From a checkpoint of a small transformer trained on Wikipedia.
Size: MLP 1024 tanh GELU, vocabulary 16384, 10.6M parameters.
Architecture: biases, tied embeddings.
Training: a variant of SOAP for these matrices, 167M tokens, 5085 steps.
Each number is 128 + 24 x the weight over the matrix's rms, rounded and kept within 0 to 255. Layers, rows and columns count from 0. Numbers have three digits each.

# layer 2 MLP up, 1024x256, rms 0.0732, rows 388-442, columns 128-255
139121151173133144124130104159119121090128144115100123105148088129130142150124106076134129109136144148068106168148148103160126119115170109110121088126166164132078123134155138204129120096128131092149169132119145149122191097111147168144132139135130130130139111141087128157137123146130107166143131106118166128107112106142098138141128115129099144104129092112112129128095103171116125140135
108170148126123093145120138118140163119110135173113116113101101154169138136129139127126133138156114084127110130133108113149120111126160149128140136114158127120132104123115102162128150143123150122134128150099142139115105155119136168115086125141133132153121103157105128148155105127171106121104155136078107129159153145122066119109155093102134090116143140106086129128124149153113161150140
104164153127135151114139159108131111149132122108186095153134133116158109127116146082133101090075062151144129117123210132119122116124116123165132164126107107156158114136095133142120193099115162084159134112132159110127114150165167131130150115147128121121140132094116109119108090143093154073127119155106117147106141133144159157121108140094118055143132109103103079088131083096093118122160
130114132126137119142148117128119138156096133125145111115143132128130120112128118165130133126138117042091189121097080135102116116140133139135134126149097128172143140131121134166112095151123093139155133113150134133120129128133126136115127126132107100137115105139104102111141118143169138101133124124136116125119092129124126122142130135102132087112140101103143126171110142133115141109105
099103116101092122135147127079159155153162146161129123138125139097103138113167142105154139104127084157132146110155087088179115081112136134087087125129107165137111156148122113131091166148119117092098102144130135103139165129096083111146120126117166118124148130113101140136138171101095129121156129134116143085129107134127098152122180135101084134138107177175153124166133089117132084116114
153142129130137159133177132128137148137115138128141107083122109097122142132120120105152128157153123084148114136105157125116071178091113105113112138155124152099168150132143096114107151097137114055125153143107136190104160110137135110158067184131127095085107118132129045112140128130146141114112129146151120153123127147149162112142120087123131080089125111168119112154106104172151112178120
119153133130121160078127135111104113131110154113124131129116073139092145114181124092166135153130129149118097154142091102141132106112124116140107107131117146141155079128116118154076124163128162141124111136114112114115131135130078173124126097118120113175157156129172120143160119141086139112147139139116111101129141104136167118137131076147167134099153140106152162178146120113117122094142
145121120137106116156115209116148120142140104172124103105147133097120114135096126106142095164112141139147113163152105154106091134163074144153145146152140113095137187098108131138074149079108134139146106110145165131180136108148173113117107149101132151133126149090155123152149119145086101139089117157137098100101130132121190153131140133091148125147151112122133150128115132097133163164162
109112094179124186139141158131141123133134144099154098125173132084130100156090120169110146119142100065096166114128119135141154139145052097105160132134113168117110167173157091139135134115133149113141112089136189122124138083096110105132094135131164117116133053136144118086131100130150162127132098121129122126136164129091114168116176101088112096098081129135105071113121118160146096169166
134118108109131121129126114121137143118153134118134137121131130150132118129126156135111110151121143134126123137115124122129137134137127122107133092137125146120144132130134118119113134105134160148133131138115162139152153166117130134139119125137137115127139117108106124168154118127132133157126142121152120113140152112131124140145140111122138134140124136103129128151123152136112110134149
126108161145079143142072143119116143120143161136130117113147082119134114142143095120120119153152132063117144159164156128132098117126074183118154084153140128100123136119078142116056125172120146127184138092096092163130109132091093167127132135113130111150112096059141167094125156125177160161089131112126172118129117123118137142132180160149134132161113098102133134109102138101123084067076
076153145165047046132189131160119171135157095140086155100125111124124122097105160187148105105137206127134124133166170096106052155111125156131105131136128122125151095130184105183122069099133104100073113129124087175125171098110151166115133159144106091195151099155133206094127130067211128189124074164120109123133081163152087181158155154088119136074156172153141118143136120146133127154058
143130099128149139148079142084129147135135114160167162139161143061126119153109153112107125076123123154152104117132130134147152102157148136103136104158168095089106109078170113114114168141143097136118166152191140105121128137105112153134106101148114103074142149134117134115119118125091129105125100112131098161151140141069122093137123126117123132145097144171140119156114105087136113153125
156148142115130084124119107156155163083113132096116178108136144131129151151131166092132156143118147154115081116114120130113163118108190143142109098096130159099133136079121132130176150147159112111150127126150096121135093182171150143139125074123177131115128120124137093155117153147160134184097120108166152120157140155123128099138131143113123083151136156125156131140133119128112147126058
141142099087143107149118111134115132124105125126151137128136129088136126158146164146106168115109125144118114148116191120120110114116151148122120160134138102109174113172130123135154124121105117150128113118160104093174125097112062105124125075115111131155110106143108128097095100130154096200097119098152151162117163110148131152139100147090124102124193141137095103115126097081166152116121
138111137096135104127125111123120108108134132135165143160101104116139103140161115102138182110146122152095149149125117135135133087135163077164114150134099149151107150166131149175139170171114107097148160107125129121117134132129118150110148162119124116125121118157101107081143127131150132150154060135129085143148091117087130136137128163103119098121098068109134123121129143120126157104177
114144108102139117131084131103147109119119173133142129101127121129154105109113124140129096140131082116168131131128131154114102117108077129147145118128125078098146114088130087147122123138128122174137145115171084150151112110151102170123139095127106122175124125145139123131136131107118112146143101140144110141125075130104134136127128178106087132166147126139146091132150184148104117119126
114160160131129135143134143107107110098131132134109100133098125107131095129123103136119096125133112116154127172138093136152109146179109155107164100163119121125102147141134124133148147139154089142117124124105086107157129138146122117105109169176105147118100123091159109146150107096129135145102110149098120116113096127155132154084133127101093101103153118135114124113119115158148127140150
093115121106177137112099146148101112123109140152079135127088139173117118140121121145140114112121108104122082157157114152128128165125136157140136122111136148138130152153118161119141135121129108111125121123156117143106092143119120139092147131129130135164089128140117109151138119144144157115115143083147110144110155088122137137153142146132107116154160165088133125116136115118147141134138
135170141136178083204144105138154174102134134140123115140138127120145121134113114137134176104137161109079171103154135118097161167144138129132099194126115070066143130116127089078136141141178111082117154116102091108143107154125096097158144049083103154076139105125136125066125128128141108146133155178092156105168086170127115114107108161123081137096175088162137099139145125139166115121174
137102117131102115121148153127111147080097145127163169103158072082130106152136116106158163055176161108087096137150126117154120125127118163108089120111136119152127105132085162102108148141139117134128149127098118134129161121104121124153113158133134161095121074107129098110116113118123170153081152128122126146129135121128168138128166096155105133109121111110113149149157139150117111101155
125143125100093165128115101107152146154102118099126116124104107128119127122180143128132103107126114088119120119094158120135119135097119131153131112126131109137139121140134117142077156124160135106140157096126097112086146108124111142107147106150106154159151101104139074154126114126130146087162116092126126134150122100113166097114120123125116120107148098109164094115146141101158108142127
149097160144155147116102113079137124131124111107163163135133113126127083151155073127124113104131117139137145131152123144097160124107104139109138152137150140092115134129152134138156142156118172110082089149143132155109101156156141122141167151135158132129119109133132140148100156133101155118162120114116113120109140078117130073136138108150119138138139140120149144163150110132135119129157
108140171132112146158179128123129161132124116133122154109164090120130109138146143119136132160137125123169103129167083151102143141119139111114087157155143125111118162159115141116140160076112120082098174104100152134124111115130131104148104121110143156124092121140123102120116132103124120133102121128135135109134149140131173122154154088113117135136139119149145079157085147118141086140165
151155140140172123133102132171127140097094152091080119119153134102135119127124119152177106092145121104134113134116120120154106132155101092121104138171125098124102125125124131111090133099156176174096156121071142104128083134120075139136093137116139131142105133116121086134120112124172107136101143117170160123120158153135121150114145114083137109090138126089123130134121147136146196131137
136126148122103131155143146122080105147142134125106129108136100124125101124110168140108147153110106142119138104155109167101094081121132125158111121163178130125102102153138117125117123129135105096124117145147131117103130137137132079154091165099167101109091130103150145108130144110153144136123165126090115075123107101097143124088111149122130139120172122107105137133122130137090130154148
162152077108104106113128140128150166154143124141138092099149122123130090119174155098141122141088123089113171094094120108117107084173077090133144100086107121101150130138138078132163145102106115075130095064159114169108111139057106187165104129108115128182168101092137095086075221108156148199093120145142110139059120139144131141153154148138154093127143148144126083133156053149176101140159
116080124099106144147120103152133153092160132075116123155135127107075083114196091151149109138143100168110142150111163133106113126134074157154189120124156165143105121141165113137141149118134131139162141070128157095139140146118127130155129161132131181141176106105092151114109172112116143114137126139160125150132111117137159132145124193146135138167161115138133113159129101101118114110153
137129124101130064155102129128129158121131129150147154135120101104120116097112158110107145147140132148105135130120082126075115172156167152150109103100106129114108115165173133139178140109105176110083146146144143162118104142133123137123156115135131100133127107118126113098122106162154127132121122109123143111117108128123145111139138154142118118120158095080128125143112137134102156136100
147151129149107126163127124147133140116145160156100121086123161125129132103156139139112124121129100111116139115159089118120100149095127161144092163148192167136137123128125103166131110133164124113150144086163101160123134132137110152112116116130139144171108115093098120114194147101136163120099107102124125137112143120108146119154141164083177129139131143112139112141172132144125102147088
086118126140098134149117123145103141113108118134150121141110133142138129149118099117097130138094158142126110145128115084150114116143126128118131116120145091114104105125129103152114145142119131082139114124140136158170138113153109098134113127092137128135160098133112104163104142165111133144135105126133142078128148094127136135106130101128086112095167143136164128154136118112117160137108
138154098119176101121157130121172148138157098126139128109112151129139126119153152136103106126155122099173150103154157129140132131120100129129133163171080146128121152090105157107131149159101158117107154081142157147118144132094105095102124094101172120182131156092146088108108162174124122134169112123176172105094141129122126139151134112129107127138170116151062131147161071131133140093123
151152073152131136170164152125126137104125133118138110120108125136125137119114102158121116128126126093149127150140098110105142114113121141125149125117131123102105191132089132144116163143086100135132144127102133142111153120121141140128158135131177149115134106121124144153139113107102187151146136142114139110130127111171128163124078130112143117151145135137138137111111092140135134145125
141136109109143137139097123129124118130105110126165108155143143098119129134109109115140123150112146122153118141136126098121122120126092150117154136117138114103128145102122111136123108127107122123113116137113173110138083138091115133134104158119172119089143123162130155121144119125098129114081109115154128124137119133097113152147113139116141128145141147145098138128172143134123139142139
100153123112092164098167117138134146130105125105146130091136067117152159130138085138129126129138130109131157146148104111128114129121135102115114100140100162121158116140090168121114112130129146130153143117120148138160139113110134131084106120142138121100126129140136121105129129103143131108108148142125108134145146115149116140151122119134119115135171118112141123143130122133116122152107
105150133143112128072126135132083167134142121114142162097127117175144165089120096126100095124115123126118106146132173096111115174170163083111122124134154137166112103108116123095094189073158092129105156168092116151085181113113126166137110110104147142133163137123092124138106115096179141100151121186106139101151092136136118136127159138136146138134125150140098115152112137134114136129138
122152103139110098112101129162129133118146147082198057087080142111136105115170104159117123147140142165110100176106159125166134089145123169130086145085103121084116164113090129139125124185165163127146158107102128153117164130076132140142130128096097165137154110122150122145130138148143081161112135119175118161153097132094112137120144147081079073172129150109169103075081110133171139143150
164072090138118141128143168158096161116130024165166104147181139140146077105130101136116108088115084170166149144137134146174104160133123133136134155110100161078089104153133168151044166181147149151108115113131078153088120110125131097121080116114151109164156131116134115090156170099113182178120101153101100131056116129196137116139131143079143131122103136120120101153117121126152144124114
115124144121116152150151119138100122174114121100120103143112124094116118177137135088125078097136142131115134152113094127126146130153109122125103101140178127135136128169126123050097125106094126128102117124147144140166171150122106110168137098140176143107138123145139147158149097115065142130137143084165134104119102139149134141114134108102105164127156199145128111163119137092090108087118
075142126114131128102170139116168105123107132162184085153098147149090086115138100129138172106149131112121110088141162123094101102114092151151164118115127144132137109114155084181147117134173117114121157137092097158113155150069066153189113143150122111132157074114101115080146130143132209168109115143151109148121158132150104134137130160144124108071162145135168095129156107126154143119079
124137120140163106116138115115147114106130115097112151120074113143068076162103116163132087142131135101098110123155120154148107137141112140073148120112155147142132123155134099105127144119130135119132132110142191161095103125131117137141123110108152149129115142148115159113114157090116101160090091126103155153125112156141138138135152096152126085077139120153112153129140128157147162119170
129109104130144155168092137162110122098130125135152109139139110134098171144154120130132128107119121170102096132129108123120160112097122077158086123114121127129128114120114112135113169138157165132098136151088122145110163122128148144151145121136112139122157122122107106146117108143131124110089149126113118128111107130127123122113142080136121111149119128095177155144151093145146132113148
122141151117138104143109108121168117098139073151162152144132142086117111113159189144137173108111142158125168121126155129143184118142170152149131163143105136145136128171122124092108083134158149096113122175095151104118102126119134096116110131105125109106118130172118108080138079108143149186094136104160154125140113104093132119104149142133091133124137125117131066111126113169151161129130
141114117106112105119101122132130190150122124146121133143105077131147105138112139129122129138141110143139125154136156142126094128144123119116140147120136124095138140129148120137118104141119121119137110140109125142115128116119135127141117143113148102118134146105108143118110112136095127139105131125142136106134125151127130125129119131185150114105154114133129106131143109161122101153139
127146156161127095111106130093107094120149111117069145112144138106138096103151130129163105134126148111133106120113133112111109112119115102121123106113096123130115145129164123131121165140113112108138130116089134146144116166113148113141148131108161129167138132114155110132134107100112091134144174148172118120122127143127184125148143122105092114128147127137129128127138108122117151143117
135135117139111127123147142107153122118131167132114129140125145131117135128110115129117132137098136106104123134125132144126163142125167127146157124131152127131106106154118139155169126106148097153104113116105123103146133120134128107135118098116120191129134143108129113194133122107126146127118166104140160084135099077126139084156139146158126107148136127139126112113117121123098127131123
090146090151154117084136143178144144159179181148106105089166130126149112133114138136119139094057167110105098069148133127124139116151161166101123153158159136127132140064173121147150143137152170174111140111158144140088158124139115102138117114155156123184127105097136179139122154115122122126139137080143082194123156104130130172152139166115117107109083140057155065116165136177089154117137
144115124120119148118168155170066166086127092086113143122178117162200148161127083131180144144122123142117082147130149149145116108132115165164155100103140158116100165067110121173076144159120154127143141122110156133096117132113120175134157129126147172144095167114156091135124101111104119141106145171112120083116123142127088110110098142114099103133094133089136120124115144116143114100118
150123102141143096148122105110105093102171130054125122097086107136151159130109093140127154088124167093108204094117144111107068138102152120137099160139150118101187173171090116129113147128117094116113132121129117070124074133106168109165137118141090101109127082090129078096117116130125146137120090134129123092125162127077102101159139132114172100152164163114151085113048126119126132151096
112126139100123157122136099169177157104089127155127063102181128127107144108123124135078121147093152161117122179165089064158067153171090126098124148133105126142108152101145187127133126118142166099143164100169136171127139133131109131102120149139139155133153101144141125139106110133133134140106112153101109092169097103132146150157139146167184126133201119063125142168138165143148101083134
163130154109116136126147130143114114108139124136131131083143152133132079133139114080137138112102095116096130113110118108110143116125140149137128118119123123130126103133139155138143136136104133087132130137131110131142153109161096115130127133124089136137118115136128130144148132132123155134131117131122160113123094142162183134139150153085093123124125119147102090107124121133126114115121
129204140140156124159133115083108159138064120166161114122160102133127156123078176133132099177084115106140122117133135109147109112153086166127119110149134125134128156074178089161122114138160109139130120162177094144127155114112112121118116139114117123104129109154140168144151095089098196168104076138130124085101103130154147146110138150079081152121163133117167064129128156093122099148089
075115121098159152109114125072087107108112148111068130116135069084112105146106094107129183178118102104157120119162137118089127090043141053130135129157070099138139100106159161113137124156052137139118146117154102068157156157155136135105170110130166110077079128171137086120122114125059131176132073135140124141143123124139119113167143079119056091102140138185141128104143168124136091146149
096093140138112129126099130120112136109117129121123139109115121138152107133144136129127115131113097124151120171134110117089151124154128106161123111104097136124113099156112151122107159134115200115125114122137152139132101111135137101131131121098138108107125113127139106140101103107153107154100130117188150119148115120114107130125105139094146144138125142158120137139134113143158137148163
122092142171115127106148168147123143111110113149102157125119141155129097137146125131101144158137155143166120132143126126120114128159124098132141172124156130125097127128172115157114151149142134144134125127151066150129110113186122116086116169116153089108121131100124107160145088146152187098140097084159150104113117133163137145088094158114130133174114145119117120132118126118122084125130
# layer 2 MLP down (transposed), 1024x256, rms 0.0658, rows 388-441, columns 128-255
096116148078132149137115164103176086193168115130117163147151107104123161098138116151131114146148120137128144111093120137171080117129107139144117161116083134162133104126102127098125116106134171145151120129138140147158133176166130111129090181131147127096121129148137159085136146112120151104133169139114161149136115150121151086134088160120169156157099144136153145102165122140165141130153
113124131125117143144128176120123185085143117126100091129163075118124125108109156126135141101132119114110104120115151149086151132120158139106114116142140148117099122167172134127125119113158140073125173134139103128131115109153130127161113112124173099117165124153149148127143132093103135083135117116160147112156125152136117100135128135129152140117133099128161150105158133112163056106171
125123111174117143146154137151135115110134125109175119115086118142103114106144126127137130110127146141117087129134153127136127148106094109165186133099143141169103097147176123166095099098131093111117118170147095098173131157114139105139149130146135157128148138130113166106090143094105144122125073157158137125162121139125130150095101127147097168120124144130098172116132133092123093139127
135150116132103157119140132096153137116093114157136135131129140147180140133116158125152119097106136141143106193134129109134129108144115106153166110121112151107105144138125133137165117134148149125138092153132100116144127140139092107156147143173154184094150125139109170123153117137117150132090098112128135117146118125134149129113136101124131137116152146120147106109107178118140118143132
126151153103130135110133132148116096156094140098139136083099171121150137112137106131139114118128143141112091135108101144148135139144113145144130134118127127122082139136117133128161121118117087140094149089103128148131123152191148139112142119162159151123096122170117160096160102128137120110121124125127156132115132128138148129132113136144143157143151113119171165113115133126146123167176
149176095188092119100108125139154121122165090073118115112056112097159121125155125118122097141145150076139153145179103090127099136141112115126091090142153103137139137124128137084129124140117081116106116094116142128123089085169175125122112166114130155100120112100120146151094128098154161126126121170106141130142138165061123146155160119117136142155105086184166141112116135138159123129135
160157144134112098128148119169092105102128147176119133135158121142135149149093140148133147107124145120137104148090134087154107121110134115162160095095095159127122113148148142128110126156155111112120123119152111153099113132186071128137150157136139105174123104157124134112106112149136116133162148089123130109129158198148112129137133125145126095138163141148079097156137128106143139135133
101149106085124122167123155168166107128101129182128139125136146143114094122138098127092114165187159121105126091124127115110170094113117140139132157142148177166123140099049130137144159121101198119135091149116080148145126141089116146111137126145129104102152152137104156124129112109110116116087143123145186131118113161102132154133101108116132121133112114098133104111162101168149136156110
131125126151171145118150115153159138112163159106140120138113094132147122131161106105144141117112124138131093106153122082170173134111098097120112116108082130122116133176144158102087111071132117110153075109134172132131113153154118164119119128182154130125123122129155142150127116132148106151144143121106080063152098124131173103105167136088120091093088117146108129111127126136105079114137
135098146155113103106129151124114153101160154127128134148142129114130125107130101159094145121141114124156110156109135118159078128117145126147091124159153157109111132109151099116156126152099145119154130133114141153131132136113126163104152116112187122154123126112117138120102153156119117086095103125127120132108110108153119128128138127125096142126123123136127124145154118107147133120140
102147115083088179115095058112143152141115117178154157118123091132140136158131142111145114123112109103101135130107126147075140160191123141133079090190113084098166143119092180142121125147097163188109111126128093114127103132087086097107122092125125149118136161102126133134108081129179083170132165105133153136117124195128139143122171133147143152130119116146107129156108142094095123108115
088122141117094126144178126117127143124164107153164140097138095130183122104161151149208132121120176159179111108128160173104164123119125124145136130147150134162118155109129156133141081127127087114104072149138128161105136159095040110147153149143126188135137104149126178155185096112133135147148146150119121106094094151139156090178136102096122126119088109113097138110143128106152100126151
099135127099131147126132117133158123161168158081094143129145102153138153120139095122143143099147138085119069159125177107123142152129141150116120142123121110101120180105111125063104129143143136175124106132147107091147126112143147157179143128117134134120121140122102092119121118140088163128133154100108104157123171095187095127117110121135156061139093115105160144145147126127114123075155
120089138128139115076138153114102107124152120148088123140129131164174148162124107134118127116131109143135172133179120109130094150192109119133111166143135143191134142175103170128135171120092081161090111133124139137114134097096119144113152102130129129110132127140146078135109112060121093125111104118089172129116171095120121092132118110132086142118149085101112113117133113173098139132129
145062142095169123127160118125104111130110137137125112172146170102139163138126149136153157153090106110143123126129119120107093147155121157149091115141162146154164131106113071100101098121112100164132123148119109148141169102140078077171184122116139129131117115090118119099124122137157153139118122100209139121128105096133090094109104149121043103118121130110113121130097137108122114187086
105137122107157158131118093095147100148148139156180136099118110174125146104115136132112161101154178104193091156100077121089139152114156159147105133119096157158148132164111159117151156153145111133097105115094118181108138144155110134114104139133142064099145079127096087129131105129129117092113127120131084129110157130123164105150149139155111102137137103107142112118071137098145177143146
111159106103118153111081149122137107095125134122116117109099110108146098101130122133137111116113128096133115131141163134150091110162134111134144093131133113120088130168118142177129134144169136140128152140113118110128151107113175129134104087174096156085163088086097096127129142164125170117109084159115165142147114154119141144158117126106114160114109149132109141126154093081138180115169
128152161090107115131105140144137108135124119137132101132082180123108153139145131192125114123175151108148113144145142145151109093134149165141119130111191127121103129137118115149111141149131170104150138143155128126120126114128123144119112111132113082111121120123118133107119132120116148111146112091147155097130121127147117147114120146149100121148150125150146112113127119121110134107117
123117144136095128112125124104114160170207123104156147102128128074128175100129124125113134147128124118126133134122184154159103111140123124107179089155137153128120098111116087129123128152135119133145124098131142121145145136132113111152117114103140135060158129140132142131122130132132108131135139115132139145144137128121089148160138105138118116147142137081116110137102163122147128141140
155068145081133089100203149115141101129128161153117155126107141092157122162152139136121157156154115158105180119162137152108101077115145144147173104130126080130103116158132132059128192140128125098182134144126131092123136127145124114154088150069147120151147126068197152123083088096107131126104110152166135136113115135146116134131116143105157112104120160129115132083138039181130081130107
148161129123148091100106125112136098143127130097122133160098152057122126192135128094125104163169138149122146139152117152110076147144158136144140142173103106102171147111153171124135146145163130144122157176115118136133108110129153095165130148116152159150080112128122124142120153151112118155149141085106142150133124115137092133126153154147123125114158120149130175091145128115123133124098
163087090140113120135141126129107063113096104082144114134140127126088169139090171145126155134158134114128159134107115117109061108117148134193137144144099130153141130129150157157149152120145132113099153148151097126164115138145154182132131097175070082111123114140143102129072151106120154142098098127115124117137140159114136098125163123137152161119132128107114147136169147086153080126148
158109133123167138130105153112201073142120097117099117118118126087129179151121080158101103129130121139069126123120107133123113081125088116090141155113122124121120125150137122113106108133160170118091137114151111099156107140134154143156157161099106140138106105090123152126130132152081124145130107117144134144125124124158115135139136150117115106123126109072092157100128142124162110134134
129171148123137111123094151114099177056137127144130131087069156157114119139115139171145175173150126163103096100185131116147121129128063099163098148159126149105145169148125126154134134130165138120143123116114080126105080153129147126136116082111174102143149159145155097160140101133173134132154149127123094116123100142138156160110139110087146119101147094117183150090080143130162118062129
113127114144189154138134109123135115110141067131138131114120132122117114099176139139150091128163102125079154087159108142145110150156098155104150127157133112121079135082105102087148142124069143129155134144131096145084176144165118159150095148153111144120110156081118133116124127089088093115113119108160140164107124132110130128156139117091115126119149130174168132138097120123173154133179
104153108143119118107119126141168128102129133148156124108101106091107145140138121137165180144129102144127184166178096165123154120142118059091094079146131137130164168104102123182173149077099133150142115141124114152114142109086105162099116095121122110118118147122120127152200117134120133100117153114139172146094119124089177124171165082111138116118156137124132171113112110141108128091122
100133126112100148113126135075172145130127105136153049115117120132161157078126147107102170183161151185136106103129127080093110117191117100166166087100073100093139107116156045111127130186108109104168151106155052129082105112140124155132153167108120146111180124101144147174127125104154190158118132152145138146126115129110136040082107137138123153147125159132078111093133103167157129153159
131104128157121163094140141140045128108141122102117156095135141118147097098111140139144163103136142139135112092119110132133121095093089170130133143134158127137134157126118095144136094127133110119132130108161144146127101118123109119163162102123120113107166132084107129167104147133105173119138159142138098120172131151107092147149147117189122143139149109129094127103164094113104146112138
121143122147125060148159168131126145110159114117139128109120159131110131087118181104074127112120125147108145105136118126096108138150128135148101136115149059141130147167145145165137140143144134070089122086118178182115094141151125143127122124127163107088174129159143128109126128148132113099159086093190179097133093112149155115136136166131124114141126112078127097075148084122114143108119
138136073099141153096115146126120095127119103121077122088108108137140131144130137146132122112127135121132152123141119147088086137107118156105087166118152150122132168174129128137155135132095107102129116157122129130150114044118156144099141097153116097110143161107170121147107109153122127074192143159142127103148122096134137135132086109124155112135148093136090141134135087125135168210147
129136120113078124134130123130149113129103119132124122162118124134121146117134137124104124131135135106137106095150140106165138132128116096116108111102116099123157151101147147140138121106115101130163141180131127187131172104131118128165128120125142155187123129157116161153141158136119144148144125130117125156108138175124126126109134123161089167104123133130169141130145150123149123124098
111133152123112107109125110108132163190145146144147153107122114112133090111111168117083124129083146116091107118136123128135135123173113143096143138145103140152080129112106156092110146133154116124168122139144105119142140083139128103146106155133112161107085102115132142126154117159085123124162111137136145098083112127108146106116132098125131123108150065125113119081108148114097147168144
138161126101096125121118113157124149130150129146120146148154146102170128115117174132129121128089115097139110146094134132101138151165133142120154131116189120146097129102133103128173172119159137120112152127132137129130124107087139094144140127095150133094106123117126147116157129145132131175126099127117102101141125136142097117119122142083140173131094145154166159144117115137146147164091
159091124117151137109110123159109117119109131139126121126111127116143141132112159106166148109177136089120076129084120123158132153142100122118177124156125160139129150128122144137090106118154120114161143133133135114108131115126127138114110163142182133123175137135147129137151125178117111157149149116135115131137132092078132148126148137115147089157110144107126132089155123165129091145079
125133141131091128104154118129173118108168118139142114110088123173142119147127149137130132124148136171165094124086129132124113148107118101123150128134172084125140156137111161119122144158109113188119103130119150121104124136166160158123146097093131150119132145120144114143133132154141134157130138142126146127093126129108110141104116136140111131150126143130147116103116147118121112161100
120089131115151148188135123137138112136119096119159113118090117124139128098150120114141156142138132125133100181105170191149134110118106088154105152144113113100118108131116141127144104130135145128151115115160122175096105113158145127130121166153152144111103115136139171092141164148113145129107124078139113112148134150118116096076119106114105171113111136149097118178134144133105130140105
121117142133125163121159168163139128151125128106125101128135115131156198098133179148093116136173159122142153146104097138118149138089104155117115082158187149130104114129152135133134111127140134112152127107113120153160109158165130067111126098129101081144136089137145164101174134122069116097159130131118129187088135102139148142130134147184128137095145158122121166126109124145132143082163
123115104116126182108122110103068109116158088128112120136095103093173105137121137105119092114126118144108168098121173140149143114157202086129151117131159098125150103129086179138128120136114146099115137028142129131111117073109150151166100138090134149124092119130094127136106122080127077178152126131141121112128126162097144140155106116113125165134116150138121093176157135103144131192090
147116120096139185115126136162113091158103141134161110115145154100180153157125138096182126136167173132096126164140109146110132098155076135089153142148109145128115138161168137160156111092106135153127107164112104144133133134141107118128120165107117118144158181120099072112164129136158156131135135065107134108167120173128133142107139133130141134121148093106137129125064142150148111081117
089132104081157131114134105094075122157126139124133135143122141152115126132098126096143115122124126121157112103146078170128117083128150139110152097169100086154099149099164110102136132130134107119125158094145135152118144120101154146126139167140115195142132099140124129127139154104159120159110120150109154164129144131160163134129142075140072107128144190151118093136111124154174112159122
121139130165122124110126180119149151140123100132122128128129121165112119086137146099122117159121103124107133137158138145140163132127112115093127102115178131121137112104164173121124151108164153100148182098109100091123088087104164128152149151115108118158108148130132131131155150136139122146107118101122121048133108135118114157092138080135104126117149068149138124139144107090151111138157
117149136114139117079161138148114136131188118124156109125105132082117115126153107133161105104124134105145172109119145146118144079114128140155138153147108147141157154153105157141103138143107118097141115145099140089122076144142100174135116166167149080114125118193156122160141099171138129135158089169127103118058157135093164153161130149104128120142148123151149140134101079145136140159149
176102121176144099115121130114069114103127136124140131159128115084125118137109100149135114151161157132148128098162128121092088160125156125101157148150090160170165112122159102113130127130097099096075134182151100100107151141143122118120115127092102156124144132156148118126099057179134109160144111137129173103182104116131150136181114120085147134157177175137169115147129170115140186073156
144087105136116103120154142131125155089141131145108120145116128154079153099135145090120148097128113136124134107117118114109166153102177116172138127151103107157100122120110109153140141109091124128146125056118109099130136128142122140136135129118159143119131105120101153123097122151176135107132140157108103136099134100145121145132126076112132125129105124138106142116142130131133117142134
140138102151134128137126118158122094132155151124131113162141140166069170166109103119105131128145166136132130136136101136108127142106148129147128126135139117123130098087138094134110106143128161158140132131123124124154166123121127131140109097132123160112087170133112157128122144125155118157127142126130127120150161102157129129111151117100144147175132162126097162117140138133146122089108
129088082128133122106084138105113110162146120143131106158084097163103137107133151173117111120104101127143144133127170147127123140134135160103155120126146093177162166095138134136180139122123130123124083127113148140144136116111142124124127120123177133149079105147104135133120144141129099117158054126103103112129139145131193108164152129135106158122134109117160141155157104139107088136093
156119113129146149123125108127107100145083082111120081123129118084115111160142103110088076171159135132155122167118145112135100137136135163099096131084127093109147080099145099104098117130156124058126120112118161135139099110165161160071129157096100135080142146143120102142176130087110164147124119085144110125111069135111103117142159110169109145128151153132116130092085105125157200111140
122081181174103113150074150104114151151107136134120129158120145136169130119107155109126115113076122142128104094131106104125129106147149132128134154142143143145116139128140114087093140098104148114159150077111102113099109143182160121143138153138179147142121139155092127103112137085144125123129086175120125156096155151127100132111104112070149145121145120154091083118122130131099184178165
145151170119130175114137142077172162126090118165144082176152121105131162168156139108119123098130146098058130169114091134120151146121106115116138133129160100215138112166133136099088147124105150134146095124156105078096137134103163115131095085154103115163111076100165156084119096086164091103175139124136159123093118125103109161160134115098174119114166111131117136133073147135069153126097
100160135150134159144175115136119119118136146092118132167106134161109154102136159151133147132104135134115147126116124130131148138130141123112123097163119138138130133102097106145104102130091141146094129140121145153130133116136151130129135133161133126122122136121092140133151149100123143149163127136125147117152119117089190120123134157153129148133113151148092110126117142159116126173153
135110149114111092104119114145126121102076094118108109128123133157131141123118141156125082123128132086135121116130147109119080165136138124157138117138116127147152129130105142147127130146116097112098083124132145122090131128134142115108088131092154137130136148100145158118107107159166101123118105148120126089115129105114107113114130124124173113133143145100151117162142124101101108130134
131164085160157110108121118168142134108108110163140098144190065134114145131178109138147146101121099142111093071134189112161067126145134125135142175105119178059113142104141104129146116151134082121121131129097144126137087165147141162083096124110155140091075136113105093168166076170082108107104159124171116143145152138147127136099080099158097116150141119118119129166138157123118122150106
090106130120143100134121146105060118102134122138111102117126093114137089155141169111117135124145117130120127099132107137118142072077100186107150118107141074126180160126151130126129155092138161142138106104102097138161097164147145116133112136093092121061082186161126123118110149115116147173145063122103108091150079167108148116165150140132115161168136111115097102150080161146123147116125
106131143128096120147127121124130145139136122124079099101126147109127141087135129135120118145135121110119136145158152083103088159130119124145116139123120126119110147129130085096158119153154146130082156128115109134135076087154122141118108109129152123089145117126119092134168162120088152133177157121153153155132146130159128178143116174134146128160138140126108133124126102110123147123085